Weights of a small GPT-style language model, trained from scratch on English Wikipedia.
Architecture: LayerNorm before each block, learned positions, biases, tied embeddings, capped logits.
Each number is 128 + 32 x the weight over its row's rms, rounded and kept within 0 to 255. Layers, rows and columns count from 0. Numbers have three digits each. The size before them is the row's rms in percent of the matrix's.

# up: layer 3 MLP up, 512x128, rms 0.103, rows 215-261, columns 64-127
# down: layer 3 MLP down (transposed), 512x128, rms 0.114, rows 215-260, columns 64-127
up215 097:069175147116130104139141105084142141146100142129169135098137179123128105168164068128092142156112116119066139134117109132124138179202168123084161094077141113113156138079129103142148102142147073
down215 100:133088078141066088098091096120053174111133133138183076198078096133135110139121113156119095128125118108096105167169093155193117146135129136137130107137176140097167108074135119175128087154145139
up216 107:129182134142137132149181105146083141219103116195142092094134182112144084100096128090123089151129137115135179200096149219125154062153097134113105154138083140138163126103074109189152119098141155
down216 103:117104098134112184148132127101172084146159152061100124124189136158096132086063127179137099154127143107117136102155081156103221175175087140147139146196134155101040121097139132191150171119157068
up217 085:096137169108127155109096119099128172163143111095228143184092182102113136112097155112143128186158120151158090161050070183088074167091137133167098171166173099095125136180114087113129158108075197
down217 087:132140088110090183158071094135114107144179095094124154163149141133109149107114171160106143158098158131136157109151123127087145116154153179112115096117035117067099086105149098178095097126098105
up218 094:205089156137174153185131082130119104107133130180117146177142117185154106141108138156156144152163082152153115112175093197187175106094112150194108100093150111131127097116096157126149094124100114
down218 098:118177107172095130105091123086132091097121218172096153129117088099138150143130125198120128127122144181075111076105157090061180123129144145116157160111140108121158139128130161131162115061079119
up219 104:100104130120113181137140187111102076076089119123110103107061089130069131164121195083113147131092145157128184119152148177099091116136102122125195120064097123075175117137133171186122116161080108
down219 105:122137081106155107112109083110131149123131073140132139157143156133160119067105108156189145120128135088118166225100142121154108218081111153149160085096096086158093135097107135101174124093130152
up220 072:180126163152130094166119138159193088153092083145143129104106136069137110116138101099146148111064092115146119118162147154143083156176150094081104144167094164160128103140077115121071122156147169
down220 078:125133098163074118150101139107180098091210094210124155104145098104141163183092141129134089131134124120076094104157089097136137148161159200093097168114140150121170188111140119146090103098156195
up221 084:051152191036124077165124133126138189178097136069059096099106162098170139106180156094137100087131120121128161211140145145138172142112088142121153075129114095109084136126075149104121116185116095
down221 074:130114124219172102117119211133166063067152098114154160108159112157132198139124157163113100166120104167113154097097097127119068148108102118073074132172169093153196125189156086155120133073113131
up222 102:123128180121087123132137207155085159080187130160126105141147179088145110119070139100108126203148129135157089154131139133168089146099124116112073102088132112113202117125159118096129131190127114
down222 098:148107156116130111094111136101209140135134139086124131124133123188130169104128118150200170090056135121092194123109102133071100175120132124151135085149128183150088122107052141127076163085101136
up223 102:092188138135168147112137098159105098131143097087172137177136170140112118128092195144130134110083100104111153151110125190174071132203148083077108085149137128098171150116164122143120113146151160
down223 097:146148088199111136124119131116102054143065094096176125162141131114156138099158103109173144124136195098162114102154145145147126111093118131138106108072104129111125002129176135134124146150085115
up224 095:098154135110169121144154113107118141177059110151152124173166137050108153103183115126145135166143079078085090116147097153129095112135148144117120128148148107130165099182164158123114063124095145
down224 091:110085111116113147139163102134103123107139142093080087146174094104109133106082140137168161103116134176069063086061115067153138154072083094123107094097101107134136125097137117127086135109162148
up225 085:111094053135123101100137032162154190093122157114173049120110121091162112109138100177165159099170178157085132130152152110097149129144109138160145114117110131109125131104109116133087083145079145
down225 081:163131160140142072150161153137107113144130134111088151125159127101176226160121140164190156162157125112165186150048118138128099092102179180151149128152145091159086129132102138142100176089098111
up226 093:175077142136143155110118121132102120141101136176080140097141143129167123151171108066159183090136092153131123048128092124148150127133131103142178188074157099132172110105150140092161097123174147
down226 090:132143183148122178138140065140123161137137097090124203119113073122143153069136123103164141142143095084175102060167178152082193157114119087121091142185087099167127150166153157114135135152121183
up227 099:127119145126092154138150131133165185162109074171151155125126168111071125183111128082108094121178165178099164099168126155113139137128134174116130142145131072157149152207102134082137088137163150
down227 106:124147104128145102126102113093082107103164055059136150118100065096138076137099151107128066137209125112119065177096157170095108121143126158136135123173110129095166144113135062157158117114101044
up228 116:129113147155133210208167109124097048135094139057171106104066150103112085114149138098115169147114135169180135129067073094128096082188141150140136128133052144168153140149129135121135178129124105
down228 110:158106113174099130121107114100120127075093055104157162139053079121138118144173124069133133088030181173107084094103118100113139193131167145161090129140108121176110102137113156087168171112092164
up229 095:148145121099116112124204132066157152103068093122138081119119175119090079127153145098167114149132169104113148159087129131123148110102137142153059143102132125143154103183079139075072141128157168
down229 088:091135084098143133125103159165135104141151170164110146133145168139215164090148069109140127064123165079119113068155111102149177157131090096133168125164193191094145085101160150075075127144113117
up230 091:166134102191132167126130098113118139122175122067141138123148165064102116133153171099121156087124093151164187117133170146156127126129181118106123131173077059089120146162131086134165092161135093
down230 090:134108133090168167076151096087062169107144152082120074134098112146105127095175107129150123131156167130151153101065166103066147095076150094106101117179094172079128112117155119095132088118087159
up231 136:125123152095135123160125115174062119159136119148137112125129158154157100100144158101119060103104178104111110107120185090137096179127116157132091096186165091101127138151094083168162081118156092
down231 120:105129130151097208144116121135149110166111080112166162168116119100199120096099143121175149111149163194110091125099137169139067123158097134121137106115120096146138131131124104101153173128082106
up232 117:136098118116122207109112134176148125123186084055091090141172194138120196145170143118114172139154150088127204103100121139097130144166141138094144074117110080101121173140144155151058153133090139
down232 115:151124054123092186109133118217174129142170131146088089092093115135126147167132108170159140109139185170144150159172167095148143142122132112130128140196124122114079182163163116124131160121098221
up233 099:108100100149119118087085138124104145180147113096161137105103175127162101097099114193131068117168058123138128187109187184083051179114118067087099108130148109124146155144152124139154188168146115
down233 091:132098078110169130135138130091096045102130125154165079143129091123120170120159145058132131182160155133138107080118132169143138136153131160166134193175153120137087165150178112132088136112191197
up234 090:147121104087126105158100145103096154114136155111084123115070127155145160123184114104145117131104125119187096110053141081156120177166222164126118128099082152123057140106163118106090055070092141
down234 085:187126102176088106151098155148139102127141148141150167125147095133136099088094110084111117094125148166123107075114161075155159122124096102127161088150119147113162128115130118162100125168099055
up235 108:101074062095181069129125060085205083147152113137123155138117130133109066151154156148145139119093132110149089125147147140083143197116169165105187147092108118152005119147122149138144129096086083
down235 111:173085121105080196123080149116124149182126092136138153130122148116158084177161147133167119166110111118123110127111107074133138096043110139124165144122055131139078136103155113100129157066115151
up236 098:132107071147113172079152148097106039113121104105089161108194118120082135110117185163124149132103175183130150128188144171098136157150130114185112133165067147131093157131123132157117143163119118
down236 103:133103151092141152182157138140143121106179075165070113121145088133093137106122177146108119165131060101114114120063120087143092153127139169120153077109143165067099123058138113178115128101194173
up237 102:137143116179144183069114147146097124153162216141130111105141166129135104113075136094156096122135128109077140151081127108117097159116154187071111141140087132165130125078129124116176096109120125
down237 108:122166128129238160127077119085133172184119166113159116165128127099135125160122171081202152118184133106150121093175100151149123143100117171188099137115144137107083172141112130148077139109096141
up238 098:109124133155108153113145116169148176146097139093117112155182169168089130156160099140134120157125126108094179182212139163070134132134161062143079128086129112100170171064142175177143012128125120
down238 098:075128136109144124152121114148139157112167183180151138052102128127160186085167119183151147149112161170170138063118186132115151130093129156150167163133086126155081148067156080106121179140166117
up239 106:169091113124078129068119151131131096116132143128111145179093122122156057086144123190129098110128152130119123122097189135049072088181070106219082179138131149130126118114111122106178179101107124
down239 104:107110100167118101060157106167081129134161150130150122085142156166098145129169200117147100170140137140070161119107058108095112177128164080130192089143144120077116081188095123121135064128109119
up240 092:140080113147147078069168118146147128121108125096156178179168179184098115112118104087075140058083103136105072166102098126131147126149110140122173164137138141160138172162201114183114142164099102
down240 102:157142095173131088107083118059123158167108117159150124169129144177153103075164115127164099114145170126097182205160132133184133148155121138148163088135141087129159130126126102141133206119171131
up241 096:145154075124167108090090142119158124131096123069205081157121120125100142115156068113141124170121085095133105113122083163095091087123128106145135133142080147158098087138060150100031133134133143
down241 083:084120120169066145134093148144130138112167116110120121108140131135110174114125144116130141094082156108159118130207157100123088074191094065071122135115154171196138128095175082129092100126165139
up242 083:076119130141148143156154129071082119120164094079160135108160180138151143141128171181151106141175111146109138069131124173161145097152129107174113126114085119104130180170154123122107094138143124
down242 117:154177152157102129180176123092126103195140116149141155190121154102147102173132136072068142185143119119094093156134091131164161089151188082101086098099191117139127121087084125101093085136108115
up243 101:123104106126128112133154138107149096171141130063110115098164124152150042158121102110170153138150106179165195137119094148120138134138184056126086151057113103094122158110150138131174197120105162
down243 107:136155121179139138085120216104127141072155143107096130099159070127154134169124112153149112148167102188149101145120130158119182080106097131088095099117176126115149145093154177153122114110174133
up244 099:096157163150125140165142099123154151185078115100062134139099112141069123164186153122160081131117141131123117166110156094126124067154147141118143074098149227116097133092121125116144080122076167
down244 096:182119081109142144142112108127132119151160180064105115144166135087123140162113109168101140113128153112154176116092139092185127128162077074144108116160169113102161145099137133117123130150109181
up245 083:162110152133157065160128164108174147163073105149104097098140107150117089162166131191091155163144086117100086146210139099137073103063134087164137139061125136128118133180178138144137107127187184
down245 088:118134131124172178129098101148142142082133173126156087129117174158147122157113068116102128188098162148157150106133128114161110177123105136133080147103097111149105145141129105157134149189170051
up246 093:138113178103138179167180175166136155097112135143182129153110110112129165142132147155187105167107132173161067169138118111121047149121114136113139115105058140126210146171138168124171098124120117
down246 089:161156141122124131129159173180108145147089142153057081091134132110099114083122104099141083147147094123053154117175125120142110093096152112102183114107102176114145125150137098103054134124090055
up247 104:148096169072098089090150116108114122139121132075165155123124136103089145121142174103165140165125140093151164138135206108025175111136119095155098096131101134119179113187162128187192090145149149
down247 094:127192167102152105102133090165137128172091169182164161114103105162109207121127167145158097161137147124133125153162134179105123136133118168173144147094128140100104130128117116094103145152135072
up248 110:165051087112141135159073103135141168127103153159095113121133199130154114084173109130064136128096191176141154130145143115154102127152100171137191108047077108112086114117136108094137089141098156
down248 112:139137188100072126133079164118161092170069113100153111090170179114111118083077083126128190122130128121105180177082145148132114097063115115131114102095188110139184119122134102168140102152124091
up249 098:129084160056169121150110106147156163133145079129150118159143080090188090076077110185143095156096126157157061148095145148069140120157188183193107128140166118110119107180113109068098092166138138
down249 084:118114130113184092088110131194046107150159165132128135111104108145148159178151108149121181110130059115134120144142114137134146154129105099160161113174163096104172140153169141097117149147134131
up250 103:076117102067160150123102182143135083067092069083125074181156177114142121133155113100117068122124118093095086203125104118121125125156104121114116160122079113182130165103159132063167132145157069
down250 106:164232114162100116102119113146092122141187201164125193146099066163171134166132144151118130100176183149178151129077108096104179135067154114143166117124148130118145123173099118184129157162201134
up251 099:134119096100116124129120120138130169110150186150085094073132105098178124144217088069109132137156116143157153069086111146060078121138171038155115102099080148137109110068134142142117128209104145
down251 097:149109156101120135123156137148092146113089109077165109143087129101069117074092105159090184146146138149160087134186187158164130097179141078143122104166097134095102124161150109099098127084114068
up252 110:089116133117122143123108132199135170116158069118149075133115080101166132135136073178148207172136144161178100167189143140085126103106135149134134053153020164184091123145158119112127110080133135
down252 107:153127109089148114127142157143111141197028153144193197141131160124150097074109106145110152113101166093135129122170134147161141100165085125103097120137136125183159113145100121064068143135126085
up253 108:053113136124116156071135139126102154110111133146110121205110113140088154158145178122095056120098155096116158094088084081127131106143156155079093100126219121095148222164063155135135113108145199
down253 109:181081147082107102152129176129163094187124117149090072088167134134095136148129113180171117105126106079129150072117134066142138061158149125089066111118111061103143139111118165133122084115164123
up254 106:111123123143138208081117158121131135086090112105111142138114149133147092100088136163141159133131118177129110146187139111187090087126134073157106125033061059103119118118134166168144147052086094
down254 109:124188127100133149152179196145136073138128109095087103090113158095125089120124104138078093187187097052120096119099113184087189098138143102144098134161133139165106141101066128095133135149117141
up255 108:143144159167124139137084144165104122111063107116081179173127096086116145148137174149127089145080120158131194123109157142142109143165107158122114159110117104127149188107111138146112096153100158
down255 109:165127169137087101101073137116093112116166045127130143110067111118139121102116149114098117080100131115193096106123146102095166153131114157103095125140147148166033101160139103124132098105147121
up256 100:177090132116134189152092109122169171150108110163145135087096190114129063160131110083187106118155118123135155112189095113119169153093167128124110156131123143138119139047066126119129046135122137
down256 100:084087126140111134154092151074094076104094176096113219166108087109072142129124171149123166089146152160175134164152100129074134137133098127134164130187164084146174079137108136133118158114141118
up257 099:114103129113126155136179152123175126103152173169152036141145101133096090131136119069119154222146146154087163161082133119130068162118102102122166142129098206116113119177126131082116122175137103
down257 102:173090094095171123164138128104135153134090094104129141149154078140141182170164101176143136108179116133169086091142108127156134154154088158082142171116138117157089131154160101166109056132125167
up258 089:090116112155158149127168101080165095104105147079170150184173149106114122162096142100144183123158180083098135103127150157147166094140139130071068141141135114144154073073175162172200165184115120
down258 085:087163067103129151132146139112201117136156119204152147101157103123140174107118147079132068102103129084126116104155142146103184163087129096167112165119175116069125106073115109115098104109152168
up259 093:114095138117145119155104185095107122121129086091140046153067165081132093157120129140126193116148106146201135143129111114139125052150168146178110139131119175123146157185141135153127110143142130
down259 093:075159143201078124102060136169094123093119160147102204125115143134125132118035153152114179151126069128077132165119154172118154165139157118105141109123129094127128129107147182150150182128164165
up260 090:140111087109157097170136106156155125103087146046114093128123134225077105146095138122052081114117102161173136157166115140132119123116124143224097128092136135127176102121110146068148073153060122
down260 095:085131101142119118082129215162105070134125145133090145093140108077081146152123087135132099155137108079099105112093157100101110108171105088038140133172146121080094078136096077117128233083089070
up261 105:075127145132117125129138145142054173080181139116110072133097156136170158145108163144165176139061121159130132117130143135125158122138155104152093099190119129182119174116099088174155163142123048